python train.py --positions="rope" --extras=["capped logits"] --init_std_down=0.0 --lr=0.00264 --schedule="wsd" --batch_tokens=65536 --steps=7183
Each number is 500 + 40 x the weight over its row's rms, rounded and kept within 0 to 999. Layers, rows and columns count from 0. Numbers have three digits each. The size before them is the row's rms in percent of the matrix's.

# layer 12 MLP down (transposed), 576x224, rms 0.112, rows 107-148, columns 0-111
100:461545443498537482458513459458440491528451456494433521480564500512555542527512542492552525401468563496563461503498491573499527541505465493569494527506511484496459544502479540510467500494504525502507525555488440466479460586447495562498525538480477509524524473510512601441569552476453503465495528488456525505448461529441462423422461505489
109:540537549432465527533416546479554599521507474488541522532429468492440485521450499543506534520482533516459449534530475481467495475497513445493488468546528446542444559495478503507494588528548504551497536511580501541456501484587574460464525485552473420492509521508557490479496482438438548482506484524481540466571427454469518561439527459481
096:545440554509501535519506500566499537459507550539543483503468518471514435458518553496504527454533521480534491553482499547465504486490444462527485470462501455564436560476526530477448424458514563487478407422482525561471555408467523528547569489496564565560450493533519486494532443428490439533507471529514485560452564464475526547496498505524
081:500527499488475502472521512466444526506414507471470496460492502500508464482462469479520481508432472442470526501547513519495468446540496501566523519579489480527480503487511490515371519488569460433489556520508528577495545520608578535567579551534511475419543529487518498487480487540547496494422469471541468447539474551494486563497468498584
104:513514481512460513559475464459562468524492529475425527557466515497488499431443517491457409471533488473467485460544552555513490529467442499462586447502566454522486517451522483493510536559557481527609538540543529503438616511541412410483486456494521446504515500488527510504538509409512555553556497471453457512549529541528520458561512456460
087:506516483549523457547500474491491440505464547450518510507484518530551533500444521565507583482541493439432450442521496516427524501512483528540511441501481487490551534516470553526487560461528511506485426417510445479518567561521497476504525449470510474473478481487514525568489510530528474495534528439431518453524465463444478393475510554544
104:516505467464440578482502496469515538398405489463526449530528592494524496494518475550492512558459500530434527519507486464451605452444507475527418508538537523478546481472554538520490496474416514481481504523509469486526528581495521535499393469529467550488502489527464510494513573450533532517488463450513463466480471522450477553583479428475
104:492508441532477556563522517485512409416495546508489574529524580517463459518592476403502459543582543423525503512496466476495541477526511490452567493500497502512494527459562510498450534497464526505524470488575497515442529537516478500526487501487476534516505492524487522412518499513518519540483558560533490520545530528545552515533525529475
095:524528542504554536537531435517505491513453451544507454577489435514506532521528529571518416535551469456501507520492513568499498533508573531491476497531555557512490505536466528515528456525463474559481550511424480525431479475430470566539413498568474496502490430471494575451469478482396469551478516472493533479456520455465541494476477464504
100:492560460481512566452567461509461505406524447515481494507513537482480498486529504436443463478533494563428451504483558570570474487565532528492457515457557530514566532487513474484487546463516471494514426481514479541469453506432555508560485441513492494554520499466493453478544487477550479517632512513509503542504554416513515512551466489475
104:479469467456534496484510554508500449436534484520511525574473475490508480453476477505491444440485488471479565509514454448455486494492476543521471480499545488527559462554469450473489457455557480562463513538544514530485536502551494505437495550431404515447463486546559540513456617525462515528477505592445521490554501513514467516516524499408
106:437467468577512506547518537461520438517562440512475520493567430553493553517584420426536467449471472492560570521497483530422476525498496566483508493457532490505480518509487468457511526459512436444568516507521540494533515477495502458459517480538521483462486524481525482519545464521548539498469540484506540554427434497461547447559467517465
106:494513449555442503546422457469481524468478472529480464580502455522501467518559485535521492543485532526481505495473551476496531417492565474443516507444588499504521500510468570517426555414497602402489445451508521510511497504396506515532520507480521512500460559495507460432520460515451410581568506457535493519522453491486562522507466534499
108:484508502467516542531470550471530478479542508493526554554527488496498470539441573522467480518467537461486487493490431489459489442503513422573473493484522449540550571503429479479459502481398531478505497454519545577483502453538543576517494460418440558540465502494582519482428473559513504471526471527464509471538491524428508569491507517494
098:464558448511505484488462490493522493514417424523454411513520495544465533548476516506471533587495529502478560527546508566544491461460545511492496432503396547489490476516533512544438516565494491499587518572468511446548450508495498505492533502508517505470452473440514443487550524534567456519470507497505472457542435473483496480405483453462
086:517467562544536429441488501505532425482520525465520525498543545531487471460500465520537649472534515547551530570472550448496512517518471416566514466481541462538508524457584484477514488545465539457494532505549511518460506456537501552493578488551522408431497441521479469419489600488442446556537467521501461466468499478547449512494489516555
095:564489553588538433498472506427433504550547429517480459527518510539546555476517498595426466514526535524469480560483477513623553534536483491510481518506479580496556456497496534569455466518458511433509560404453515485599510487482509532493429445522469493490512469517481541489517578550460480498566539467513507516553504467427410492511531480504
099:560569490517476579495489486544464448481481523500569504437498529566460530459512454457512531547490490465514505424498498487543462509433534474553514491538470531474464530590507435535528511451568454450480472465544495487509502471552480546491505522516547511477497495423538445494551452419501428527545502494486501516569523531414549491513527550606
098:491473567472494536516422476415520413524451523487377555502492505503469489473531500448444466521471530539524486526535481524535493405602542510504533469506446479485558525557528495480531472476469555552515565505502527466514430490447473508473436498484479529482492444488471487487491560494581539437555517524467485562474455543484571470524418528429
102:480474519506458455510498525538555429540516474512565497587425522532533584476500462518460542536471445534518550507539450475485417492473498563533473539445570531492535499529527534475538546513518473494546428436540530475448523468517459522456528491517469437514457433553434484471526546454496530484511433487503543507511528513433519515549504538468
098:500504484504494474417471573506540555571508442532496515542519469423520478489512476496505436523588531482503463488536463513535556549539507506510545480462570522583539501519496466552509469542512488513435470445461499470544477515438428477514414436484543471542528504531510514493532557480466553478474456491441487433543487581478547452458575447490
102:529493519446420472506514556433572455467446510478500397439511549485513578484521529555504463414523423514512477458484524447477546532446477468498434459490517488485517483436492519469513519443516530453478511520569475505540460492537497435477561473493425560517467506461452499493655512487486487530477548551495490480462548524506499473506469480447
108:429541458457532535496562469481499450440551451516489500529494556479446482535490511502467464489500542503508480545478495523534528493474508509607446520532532436506502439424479492445518481592525471525476551437505436516556532518439494525571456489505558461564474389424468437462565491536489451503575509462543425507434505494567497504472383539555
104:510419524481523523508466524535490491439511472442513479481450487518530608482449471478431513506520516507446578512466487557528483510470489504479592555552451555506401525503469415509565495446540509487518460466475510484522502451544520465542460554463504462478515521549499471523523449551476475491535476495501533530546496486514539513433542499483
113:610573530502454453520563507546504440532572467557534459553513478504535500488495513475547486544454521553550567560531553462482477521506493435570498472533478475455471465515535453447558512562486520518515547468476524520524539487491511479581543436556468486484479569519535472419465427485483509500456512537490514507502450471497409474477510554572
091:514487498560453526496498505491477463493507507472534528480444461501424572504456530525469585525470516440489490531508499506392448452467460521475509485509459556510517518514526538450453495488501515470448452467515420415470493515498508470485458473499479497531486559535501510506497480501512432535520597490472452515542491527522506531457483519523
099:482544531484453532511510492510484428521524517540468536587547507523577550482470420555554439551455436457508520445492494474491569504489452473529426412603509492500510474498443606441445503455508498464460528541494494480461544410438546475496545565511501455535451482494495512503551472448480491503475532453460538478500489449446536454480556556400
103:518504484427489492503472566543478470461520481496571571479495443527424479540515492554514472530530496565500517578539448452451521579517507505523503488500590484493461544524503468442545471524536519509557487569517507515442498523491534571483493496478504521509514620547479547532567436534484499516425515483537468530524551490507547457553522476423
089:506520552495508494580515473461565487467484556533497531525481545475487494435426508506490675442532559504440474523491429474520570513539511513540468479533539493473555521460429494453447441479510465508547481460456588557504575541502484525564476468431484505517491482485471537478467523451452477530483487540466531458502500479461524515447525530579
095:526481511498525495543488497511456500525430479600415480478442459503475521505471527494537525463532519482577560596512430568489453482459534486476537480450502512517520457565496497464499529520489468462511502484432560486463581500431538504505530419487481497482522470502574547554539485519477548473540453503493481460483472522498500525488499532535
100:481505502477544532482578529527475513461498563519455477480553511482448493507506368522426511468536495519453491507493446460551511505531452490497569602501505481509494486531551486512516509467516504454475489561555494563461474460527550470414493562585510468537522466522564472505566552518435445505454537565540533513447505517446446569567509545480
111:470440543540497557506412474506531520467464476438471534400513544477503453486534465515465502517502503599534516450495542463451505469536489513456524562471563491455502519471513525497586453480451573490494586428480526486519454493538466583438529481514480547531509537425494417551509579435482484521466581517533442597485474481504449478477482533529
087:445517544439468554470438496521524497530457445531469505477489433476470456435476559553539346514532483519512463433473520458475567537515462635436495569453487548493508497556461539542537630434493457482539467450480532554540484474576538441546444475471479501567493513481545537531463429528497461505441533474477564469509539512463547454519511454445
096:517458475487474465508523496483540459466505527464483535540505541503480565469586511477507364458527577455530534490493499512497524494533562536493521512439548550461537545496505539569495495536596470527468499551470534547494528522475498515473529480455503496504472483488537477483516494423534440519581580552454519556453454437466547483575469513529
101:557521459461512569493485501433522553472519427504501458434536525492511580483443515492553542510464462478496497487504476512452471508480550535398482590504442531501476512565487529514479493510500530526516557406567495510549556416531503533539412582504383456511545439514457467482440504500493459579534458511502491474568519523532491540472556449536
101:496532576399527414454481575465571507521441501522428490460428525567520504506494510517472499399496468500539575495544561494435493508516501481521497542550498555413499447577546519564518509465501501489548495475471400520481560452505561532464503440500491511482496484499486457493461529452534468487508524590455550486490461485517504501507446527499
095:563502514551490541502568493449552478515546521469448556550594533480452501466546614507543519534533443459492473535504488520509482509505490463468507536507501591463509520476586487542508536452529505474481518521508442496477509482383495444444539490447476463476511568542412511446517424507521528422451483547514484492496471494564437515543470543454
101:501483466501466523536558463485531505543484462453571474491493514519517491489515542498481493515468543506537441540426490578530486450487510479496504484443461501509530455452375507461499519466448594573448450548523404477472472500525485524523533497533505523528491539472581483406541562439462502477495498559482540507500546425479505568435561553494
093:476560495450455505482497507471521515416544562486458538437462522533512524510549510487489601432500516500461456447473528520504531503450548458488499484555519481477475507494572478493456521518492534547465482599511512527534473515538441515566486494477587526473445481453482518493544489516451446415512430575521515476519410485472523485452509478509
100:519478480456545501429531460566524522492457563511408471522572516568458540531474457577509479521460510495544422461460580527487556548550492478525434480496473481528478489490510559493539509562521420573517470445439467494482559483512528509525474479493459508522477480477508487560459534475548572441522443479469564485482599480493464441464510505482
098:495475479473511520423481451460468463456447461570455470524559518568596556619580429526468535505462526480476518477503495539482519481559564518478533421447523537502524499478539471486490536522535408510496464473532443539572514534529535491498476552515505520458454597513495512453461512486482463541491480517410494552511560544507528497469493462502
096:536554527547535504508474451488483460495395456464483526542476526564480491595513428483512476487474519525428430476525534497442468515576484475477540563592463550542417496545483473462550517550532446456434486490551493481504570440511504526499526503525539543520579473435541503504525513558552484510532483490452538408523439526533537543461460479487
# layer 12 MLP gate, 576x224, rms 0.134, rows 108-149, columns 0-111
104:478473515514512539568546536508493480509580540487558427495434452529458487495476520465549444439577491492448481450479544499458594443506506453444580437505541412573504511478468502536500520456460518516474466507552488467476549476527535577485617453537481433490468498522539453436480450524468460459461516545478506492491454499551514483448502505421
092:497402489504490558521508504519525463452509502485538510580532490454482506477460462504535489509542462467448554479447463507451541538509485554509560464449529542570459492502537498551488509514437469490430488484551494528455497418536442489525489515474519526534456457510426453530582491486564512454560513490498541443514483438522536496522524488447
079:457501489561491474527545521450511545560461468467450497567556535491521479495474555484525573544502464436544547553575542527510473532539503444472504510501448465500511502491482464510449551542579531452559520413496407578528486466485503469497537491472445508495563565439487506512502522443552485514562439530509493550553483504518549535470517539596
102:506456604435491516487508578519492514459581554459485550491550460531444563505455502522537453508486514596471443457538501465585542420516453548485502525422492522516541477517511479569440450455462476472462468549500466529497496523570507477558508525551510519510465462509450513503470530571487552465481462540466446519525563473523487501514518541457
094:545448576466505584463498542542456482503581470501445476535500475434458499511514478483528503484447481509545470547448461498541490456514494526497484512521481537474487517557567445529548465513519494470462500530526542536464515439455473525488535511526442595533464516519468485483541429494500514463467450529520500523474516546487485518538529501427
100:546491528440549486489489499454480404492547481503554505526547464453548497502476557475482431429543522454617502493498570511521545520537472505506558476559495451511542571606510500496523506518509522533511490506492541471489483541517473541494513506486466438541435441473591466473412466511475469495490466494488521518546523532515556434539469457434
102:517442474378539510482480524410496515518526579514509501474500475545444414510523485531485430449514506514546511503495509521493508490495512546503559464465480507496510493579524485479404524546477452532483487520518500492531442557505521454474480574491540428487484568503546512535509534462496465434487521474578446410477517488530527424608474487502
096:409497554482457459458519546561518450427561493477535533513432525539482458480553501501471448503543530493510515493502537468521513457478467468502460473460476443468445506554489571516506558478503481473470506517539483532440470486473486472509539506452433514517459475520438477464482531487524496516481553596483552475491507483491543470497543473519
100:471527516472620531480497549411447491561553533535523464524555546464445536560485488458548448504508534520442442475492564422504500481561495439601499532487550513533494518550509529488540473482473514435505467524558565540473452420519463530512493553478511433584476516483496567548443468437470524458473520505585494522490472514501516460539486447475
104:568515458497517543562517509458450506466506435479529458518541529453533522479429481516517472517488465586473513463504444550461474479550528518528565465489531602441495460450440437502532502540444459566486486521523543476454464554549487546428529490492465546474495468448588487510489486426526548495522510515543482443496486481520398474536529496446
100:460519493452452525563539512523550524451545506512525452503508489477547558544491472491521458478471493589535485555466488483537528444523495473468484535493541414505572556526480455469536472517551539476495562518509474442487504516485540516497540530529560423556445479487523557555526461588563465496493521525504547542497482499495476447532530465438
105:516505425546483550460608499507450492557491513480473506487489440528476438514494453527576462546538508530469524419454531584568554489454526457528477488454558557527518514543480518414460448446466538534429483474391463468564456555512414474489510506507389512509416535476478462569506528525551516449513495559483535479514466499540544467495537442546
112:501503507536514450567555456441496493478497526554538485493497447546522449427522479462565484484489449566536473467409496442553545452495500500497553417541481524518463487558457517519478529520492479476433487513459495542493487468537500479561459559467549458554462484432457433552509608481555469466499490475508512419522545505488510401560496479492
095:551468462445513477500549573448463537532522484530558515555498461533513536465529498521548480522469544529561529485503438523421572476489513474423519507420604511462548539616489487447506461429430561520492450504521491482503552482536478504523496502522421506552470501480517487505496495504525483410460512508465495482495534470463499500557515463505
088:446477554455443569555527479464530483481464524463569483506440446513538507489465493497470530504412495456491468416471469446506508539525476554499500501509483534499491448559400572490481519483452523556450508521510436521484477456453512445480487468502457574583492567531505525533487457501564550470516542511532545508509503546468480523461496483500
096:479472473532458481489552546463484512499523578477518531506545461457452512495485529574546468612451547448538534502527521479471532496457472443556541489550517469598558512508499514527536429450477483527504455477468483470509454407471502396492526480505537497543511509440418474481506461414503541409482499524503470529520535493485478453479512509522
101:549515513487505478529602506519494496435493529510489495459558429522456499460535434474528480442602441537574505429474494510494497468488519526499508450466489557542508490538543583504566463478512516534463460542484465455526544568536523555519500543462484498526460486433545476495507494475584561481490539480466559563502512519476516493519509492541
098:532448518472475475573506589477535549488477444441527465463526461550489480526478461530478496423559517450613492448499467473513555486490525515436534600453535532499491548594456520566412486549546513502517504594434446474483571484482448478554472503534421484519501538500438456491450549491505554508494504449528502472512515468489477461491448461555
101:539541457520553547547518550480496437559533507511581401518425511479505466507440502396492427462541518523550518472485508573446512481535498489508470494435488496439557609509444507519488400502490460568495510506476489515592497527500560586500506536525503510546529583531502544546456507503514498475547486487551536525447505542526496477513507520509
101:567501424551535555471508472511546480522504431543520467496516489526417580512526477469514475510567480573488466497466489484469548480526521452488524478528515539550539443514463537497463417484529494520445510548485540441456491449467469535513434530506539492588504465514546453544533474432513511567550505459495517458499542417511502443503578425487
107:516482531515455479457543524496474493458528570462593420516517445498550440531585517499425450493523528517588498484527488513552507449464506503512493560508614494568516506526470537497564488562429507420493497524448516522583483488530470468544461529519522524514490424544482566475457457524500551545484443474534541506471479456499493485435485565453
105:467465574497492442507447562504495540470545520529561431549526396556485481493529493485579486512434440569479468488439522443527620505442478425524498502537538540500483476594470588519518497492453532464451493521518483495527515488492534458492464451591493520475486450520491450412476520443532462516477467490494489520535505486486548481492580502438
103:490456451460489538546507455501495529481525568461485544527521425472461453448513499487436456494457534540555524477415482481507546473450438514493527459490587462493548554511495545448470568498485484539425437577467463556541551564465476459471528545535426506516485478520576538504424493490509507486461549463463531471498509516536513496531542511510
110:522541450520439564553516533515530438502511511538533467467509529561498507498459461480522436493498493585512434545429485489550507487493510552504468462498495505507490497499465545505550510510452557476439488598431494501450439576531456493517440477504466483555418432484494554519541487552513637525514500454548539539528524417526544515536465423475
092:505516494403492474517510463487537515515493554458479487568443542537474444540483469473529504493530511582553509521411488570600508497551561499511465481458543410461473523498486473530520585523487491532481497505463496567550489503540448455474531447533534507506481509440529456459506506521562488458473417489522492522522552440493486407474462519461
099:451472496534508566484430477471500432456558515537505503475513496407500494444500491511476465559387532522494430497478492516492468457541475426522434552527549492486497515455452498498517542486441538467542478516501532482481515466436474485503474488579541465515463462464520472458511478487488543502481394527508481496522451508516406482518536490467
100:487503463560503503543481491442476488456514401473468393546493525425527479510543460457451443508543477485502495472402492470555490545493495466442505507489467520473467516516487571526418474467516581524422447506546476488509544541508460520516487571492474501494463542460554484417493504483539481484495463534477474441449557541451505426462509462569
092:468453476534485510612492488496531511489474430489482465563504486482542480460427390565461514480496547496455508525450422489466498510466475521507484436489606518489460506444464562479507514462499497526475458460513505473526570496521547537608444445460442525514477471525492481492481521543495442510545440510487519425527549530519494503470477570534
099:495505499530472484503509507529521513456526504471556444504493488437480518521518503461529487414481465537507455461522537487489575534479536524475536479518498435472459518543501490472469498456519443570423527550504416448554464505528441493546446546583561448476434430514499471451440505582505477428497478534550559534516606407440517541471436556552
102:531436563485529433479428482473509508434534544555531512506552549481462462488473558513553457504509488471525500555432562459515502523483453472439503495472530512482457515437492512534468463541480495515462449506483438499491530467559505543449621470521502497475479501440536455436522563428525502547519428557510532504500424509525486430516540497484
112:518522404539519508485493444457502472558472478470503492558576520516532482510463520486565471548527532522514530433465575433516543539486528477458539444452622583479498559559486558515448503482479479545482524555514436500511406485539499431433503501503487454457385509487501523491503503463515486489514548531519494454498545479461452479541431504429
087:462490489481453505462471413439495598474532630480501498453492531457511548520530502565452525529488516471450486454546493589535517447465534505507496493512514485468564517544437488544521463494467668499535430439538423461564525483455502486538443497550446514490471567518500547486530548517424461485491433548524435514551471465515492491493447524476
098:498498480432483496590531547430474471449501419549477430525478508499517451529520487540557486417526494487456589470482470438530564441470476506562553484492531481502494484594385523493441490507420526514515445579523527503558515449489529499431482572495444588492492486568531465504548458520522533525573460484504477511480469533517473416529558506481
101:508512513537526539570476507444470511480574498465494510529481573526516479494463473506569451433515478513518487459491533417487474445493506479505526497539466467501558531458488480452506530524376396558460555537489576577444483468545483484520579544447457475527487466557494603486492466473537503505440504472525477409443482498585523449447557494492
100:507500445434433512458443547528533564464516583507505454471437461478437510565508566516486447458540478554479471465461510450481506478590571452536495592585559470531430485584529455583533479515488498503475475557511564508523510509510474502503483577539484428459501442502527534588461468520543505464498464550446509480494511477471474444471539511418
101:439533600540439539516435551479450471517504453528458512455465518475521454460516450518498496442497505534580524405505444547540491448515508503443483547541487513491490522575483526500511454513469470526478494497533467449470430574481484628467471523445437487476433420529617495424408486545511506489519506519530575512489484472494471454452515400553
104:605548473429523570470488433514460514516557527519485512515432531510504554552467524440492469494541468559469468433397491578475470476501507448458516448491523533500522558574542461509445465474469544489470527549483477464546492482521515552460497519532531392589445422504609519488468503519566506527524505488502487458492541495488465416555498434519
095:556531462382535445445596508513479499499505499535436475500442541471508558432497580522487486530516494500567492422420572571478508449529495541568501451516497521476521525566434487516507523522462497481464504534399420406523494519534496542509519554541567502503491539506517436491501580492449547476523541521499517545551499551515417456509484531510
104:520514460470473511500563487496472504435528564562523495482485472511440567506488472479454448471457490535514502467489467510507471433540536431471556524422503488526541499539472470466443559449505479514472440507504424452557559575412551481430511559508441463553363551476577493558455508541510534445513486563527514480568505498489551477521527453478
100:475534547497484504509559471514524470468503500529529485526469469487489519480509506442630484476515519537485482505465527447568490456498472476485489574477518557504510511486439449522497494474558469518471479526508545541532543500573476472517522539472492492518538475543444530543536459434575539462573449394449550383460547419517516405537534479526
095:507521533505491459438527486465540372530515460439471559501516434441528529534490496443515442553483497507401490436470558522532524437446503475497533472529532560468493600574458465562508497540498547505494530491473483478414388528485513485451553519524465495526578540453514491490483474466498527505533483513506535513505542496513429486489516481519
104:549434409534489536590500457461557538500486516453519543448508550388479446481440463456488452476467531512497580467416480492487490499483424525454571515470483494550469569462612495540496453567532509566437485576511535530446478467469546480507445513526516453515416527495429412480470524581459549490506435500523484436507527494500388461492604482520
# layer 12 MLP up, 576x224, rms 0.143, rows 108-148, columns 0-111
107:495445520459473507488418522442484449467506510518464524575468500529475497446507484571520507471462507522480560452520527502494515586608534597519449533467487478528502468424600515442539484568491511470550539546494504441479456450501526493552440514522536519506524413494531566541491515445402480460414425518478526520460491501513576482453494514538
092:460541535523466486601513526446437495559482509460529431386463470528425570561471443528521550459489498465501541500573427500512524457491509512451433502543468521507571510512455575507505515511451492468481556501483520474538433551487556483457483521513501469470524541426546561507527408561412524450483465509485541496510541511493464435472507512453
081:469470518438519475530496475501521472509527434536487517585458481482508503506437560435482477495576539503478468511466502437502472560464503472466495483453485505491500500471481538500545481484455503505487402521487466432434451505390437432425499431442467486565474490500489482515510477433474517485593528502468549556442591457545521495517551488436
104:498486452509408510491482525476547495496473465526610510481432574530503547442424480491507525573551453497478457523561435554506512450496548548487528475480486505549421468486518452500505452563615542442468528516534524451479539526524514521527466504513473474456461419581550428516517529460471502511551504448524472536516448493525420489536496484490
090:522449478476477477444512509515492535477519494561490505496504524497527459466536528422511490521428516538513560629467444513528434463560521552411414560515509541532454454533555467522560431507517506436548525516505521473505453446516484556513484533529477536552507491520473503472509486456506500451492459480527484525554474484531547522588512480423
106:472502548474488509459480437431469475485523412483596493529557542528524505472472512483578496470470527420422476412438520464526482512554544456477467485500510441525520517544510492513500526499536534487486426535514524596470439491478499543546433463456474548516512460475487424493439474513535522494534519532448457515517520595443503470573404489506
104:553458422463583501451467458456538504516483514568447476452491557495524534480435515463540500472543479462524558517562481525546520561501547466436511468509536516436513542463511528500494470541493464491488484500454482452488471515508517445430487475456582493487472436533482461488466555416487446565488515489557419487511469447433548499478446564536
094:538589456520419533504438525510508540471544454496472501511461554521481488495469470506554474475407446474514492510513554443567500489549401574480509526459522496488533514538437447496524501493474426538429522460465534534554491509564457499492519451419556447469446474460479561507504600474506494560577471532532504508521465480429397469536452458498
099:478489468512507421481481569554498497460490500475512547367423399517423531439530489532508498560549485512457546516515474464558508494499470550530471512489532454535496469485498479447568530480465443550497487515554510541512558504533447476508566547537503489492467482493466512566491542591481518502535500464487458485488424490503505478515553537555
106:486458533488490489434508524415497457552470510500452522451475474556493406482510467542487500479547520495459477478492533477575526506544478480502545567564458466533586540502452475527436419530500511445511469559487474492461580460451539534500444510462460476452420504492477504565544588515495562459457476502556456560490474539457504452480441456453
105:479487394587567487543502524521468535473526503527523518537466496401453474453520550507483490543494600473467500473478551539490418461534495536536511507527465508473497568527579528535545523531502509513508540497438474520519457493443487520437540428457480490535461441541522530512518514511528474443564512532510513476555523427412519561535520475475
108:485453457468551497521528543528575517469485471549410491516481482436476482492452493487508503472489483508540472590476487465481543553493489511475515501469526510544496475468514419508463477504524434539539494480489565570490416530505462544481452424483449554453519496432523509443427487476486494571501492492494533470522494402450486517444480529452
113:474488487489470547424570475528491460542474479557575510531502551515435549563494483558515512560545506431402493447517454513452526511463483453549548564457483475498584507476501481551489526530507508499524499465608537465527504563517537503517498467394411504404477504494539589490514405475534483532520555480487550483474496461476535566515530486487
094:518519537501455506478486509501500439540544482494515525563571493472537468488447545527565458423415449557554484458532614503545555491515486472509474480530450469476567493500557509476497440521449580444602517534529577497478483498481533566480574519555523484500536482516482498463480546479486492492466503537511479608455421460534471501560469492475
087:487536417475497544533548467537504509549490494497512494472458518450501470530486533523488507518496446514455496461537485519483524492478521550437445550597416487489548465511446530619532518503490501483492479472464484501562467522449509496479521464419530501546511563482599526517521430484499524446561500490509574526548561528467493548529524483463
093:479485508473508533481542489545491553463517429584483503533523557490539456468534431527498494437530499483476534518558460475527453490554481478472492503547573434549565477519439493505481515525465542429487512463505463496498525540478546436458412472459545455469495446479531461495534534575496510513501516529490537498431482462475526464453500424482
099:473532532471503465416549568535483492476523508486510570481578481458483456536431510539480496479493551474549466492524445528549541458421409487476497564540446516519550541546531395558451474540526523455522492516533501475496455468523464569569474463512486560526570488457579476440501469511448534547497515492481488550431477492476503492486517444530
097:522523492541456547539464492521563559495504516433475522513541543574464520470449507519622493464550482425488491535490584509484481548517538531406480481560488488444512472523515543550489461531496414498549512556572525497534470499513449547512523501490594502555438500505456410515501440496531553524482483487557482460501579466484499551467527424530
101:580513497509557523528492545548503553442519532438468468480562541476476596497506478526527454541513554580473522490488554466499480571517477492493570562545518477462472475529587534506457512447533561516454500402539470485467575508513523512524485517550440499512502518488504479457458515516526536424491598450459498543525495501505496470468466486559
099:548384556517519536455508520442501506580502596541510503450472525534453522506438509526484504495439501520628523485479478514496555477481502488501478504493500501517576471501519499473451525586540517542541474479496502467496470518565544574550520463591546564452508530476491603434555486454539503475433507472556441554513503529555520535534477476473
103:484532553490505426410491534517555460498548498512538527541451495510477469491504461499514502451544495570471475580564522444445438485477604567499499585459474428428514587462558509466475491513488474487542433520441508474552480492483499511484486465483490490502503472493497500570505468496451528572493459530496500429435386561504536511499515472513
109:517546559532468569516529486507479455479443468531434524489515503483438481488469534490487496564448488552513458495485547516486523540505511478481481515526464549443535509467460580469510509445519466548533497556505517421606451526506501452395455462512482475535425592498465511518482482489441532452503497473507505441490452493487480542544486515513
102:533564462525537433480486531493479500558475446616507427469429448511449497451478529531513513442567456528552490459426400475490520437536523517553406482406587530502526538476588535479544480496492421491485482573443461484497432455462465494507537566553508454441512495453533490493490477553532480513481467536466513553471573488526568507519523488490
113:548529509539502525416526483466443469570508440498500490463489444491455491483537450519505473501522562585488506542488534531460444376471449491515540525554484466464488523516486490500536532511519580525519530511561440579488479502460510532535507531495437451445488621547484540453585461543475528512514547555505419485542529420486444518485489526520
090:633534471601468447472553501509502522524473431530556555453521514481488473514555562498546517543486489483556507479465546500583511490507497494501490490561493453455499488479531491574492517404521539526489477559541458555463514481443527501562496446527482554449460531479519488488512526502589484526510505551594457498518511484467462499511426504523
099:531564542506520477523470536514549542437497446552428532513470512474462489495407475546531490521512383474406438492481477472418507503557431536490471503491507503539465497469519501480536462514528554437522514546498515506463558503530483379541480539490574533493493475592484504504566488442514459545527448427558484501517480468465480477531504524452
101:530514476475515560518420532506488497484502422484511517505428476513586488533451502463507422464538534514449485473510404439420510483530556471507482549517456474468576542456527483478526504495549565457492575465497519486503490479456441498483475530414475477520496460513506474522451527458577461507499505562493486538510489620570491502542459530518
088:467481474480477528430464503517484557487534530485554477492521503558491481502486515520533513488430521488548568476526476565524491503494461481364528542537498523517489500540541503526546408571507586453427511522540493529544455466486517477498493517516546511488477453501439496480560489470547492467481504517523560461494471460522446521597557439502
096:544592594501548505529494498501482474495437486501493558514507499545512497475512458431512490542472454483469496528540521589499501448496514517483576458479534528489478522471574483420513517506570561447525532501525507590528572476566529440546596567550501507480555524541435510534591525492623546445521515524479508485499509504555527516606517445496
098:467522478507523520510460481547553500451529545439486513511427521548524512497486445553501519420439503520487442480441502542481459424518479467507529524471474452528532482565492524538476558534530561499439512565522529543545576467397430482505491505514469476435568501510459510504501555526445540480518510538497494570439462504493487480538555510525
116:514531503505501479463493567489506491515523468607468528444507545525508545508498496443511494534482504502403500521540551504551453523547469569581495523482545427518467445492498497505530524536500467526471515479556545476528458519551570514478526509501487483530489443435410521471472569489455498457546490539496511525475555530547487466487476499503
084:544491446514517510492496439430420464540472451521563448522529561557475562565510459508439500499524505507451524539496520553493469415480563436507507449496524491483547529473538480465447403507496535488526538581509475434524511508492466567530610500551524445514492410526527544498577539455523511496506444523516436522498467507513422529489510468573
095:552508441516476527491523560546400511545465496461575557478527536577544470420495458539473481492450522488557482418558547493503528485455472555426517504499512553528498518448515545433485491474503489542532499445499521485448537510409478496487527451551515477514541479496467551531548619493467427506442557487506519496536516508516500497443486518555
101:463504452503533488488460466505442460557546546547536470513413516491530489522468441432508507472480512481506531478484438427541533513548504522511506487475499484500551477494494453487547540463534517463482494564597459497525496467500496486471540490500542467468457500599437576358566597533489480533455492492549505565557490427547444476481418565472
101:470432480459535493530473435494431511488467507482527460478560513477519505500523532496428527547552421499528523507478528532536511483535473525447477424562488481608504461495491552466475406516480542491451484588455494526524509382500486462453486491522510531487492540484549534458546465505540478505505400479516423489496481531495523492494507533501
096:469529444492501524549468432511519474527537531427496514493453494546527476448492469584478491497536551597517606498543495519593504463469498488504566475469556448440470445520469481572430552488548533481455533476470486463518499577492504608522501523494461489484469554547458484502457484486464476480587440502476463500427469593469465518529466532570
099:498533560561496484525576549600531519498499467545455406499499501440508469401466528528536530441522513511548569559464428378506541516522547534469484548593472531521455485460464434462488563474534546523496426573491506497550543557508494507462528486522544503479488472527482484558508495482487507448536477533508478539507511456502464560539519586487
092:510432499470379602492521533459505508460539453430468479523490543520505523473544433493449529585528559522542481468503561483547528449530523492485460516525512496486518602474492453492498436500501518503459504563497517524552554483498535518463466482514466504495532523489458559465599470549429507549535505470505470533570444533476501470469549434509
105:500505610485465470514466475483520508492484587398474493547552498439581490525507447574534490503525572505515469494512450447565510550482418539564442454507482549473488533545477538446536475504453475542484523487505526551506475448575452447533483447530554523538550405497488531576557534530535454529507468496541484544468508506509519465510426511512
100:556534449494493450450484588485438484526471467478529513492467460477467458450480572408462482530501498482493403541458496445579475525513374500501527478404500471530449555528519483469497512510527467447490491567498520515466525567478522499514494346520502513423491518493537518520512485507517511464533601438513525485406508432582463496441509534512
096:573444538485512480574522494460516446538415495470581534546440391497464499552466492479545571476472507471487506433547477452476555509461549513479501458525550518424425470513454546408562461503437469473460498455497470517526546485513511456541442510492558521515521469432491498508450496525512537435489580542507450406500508522505485410470501601537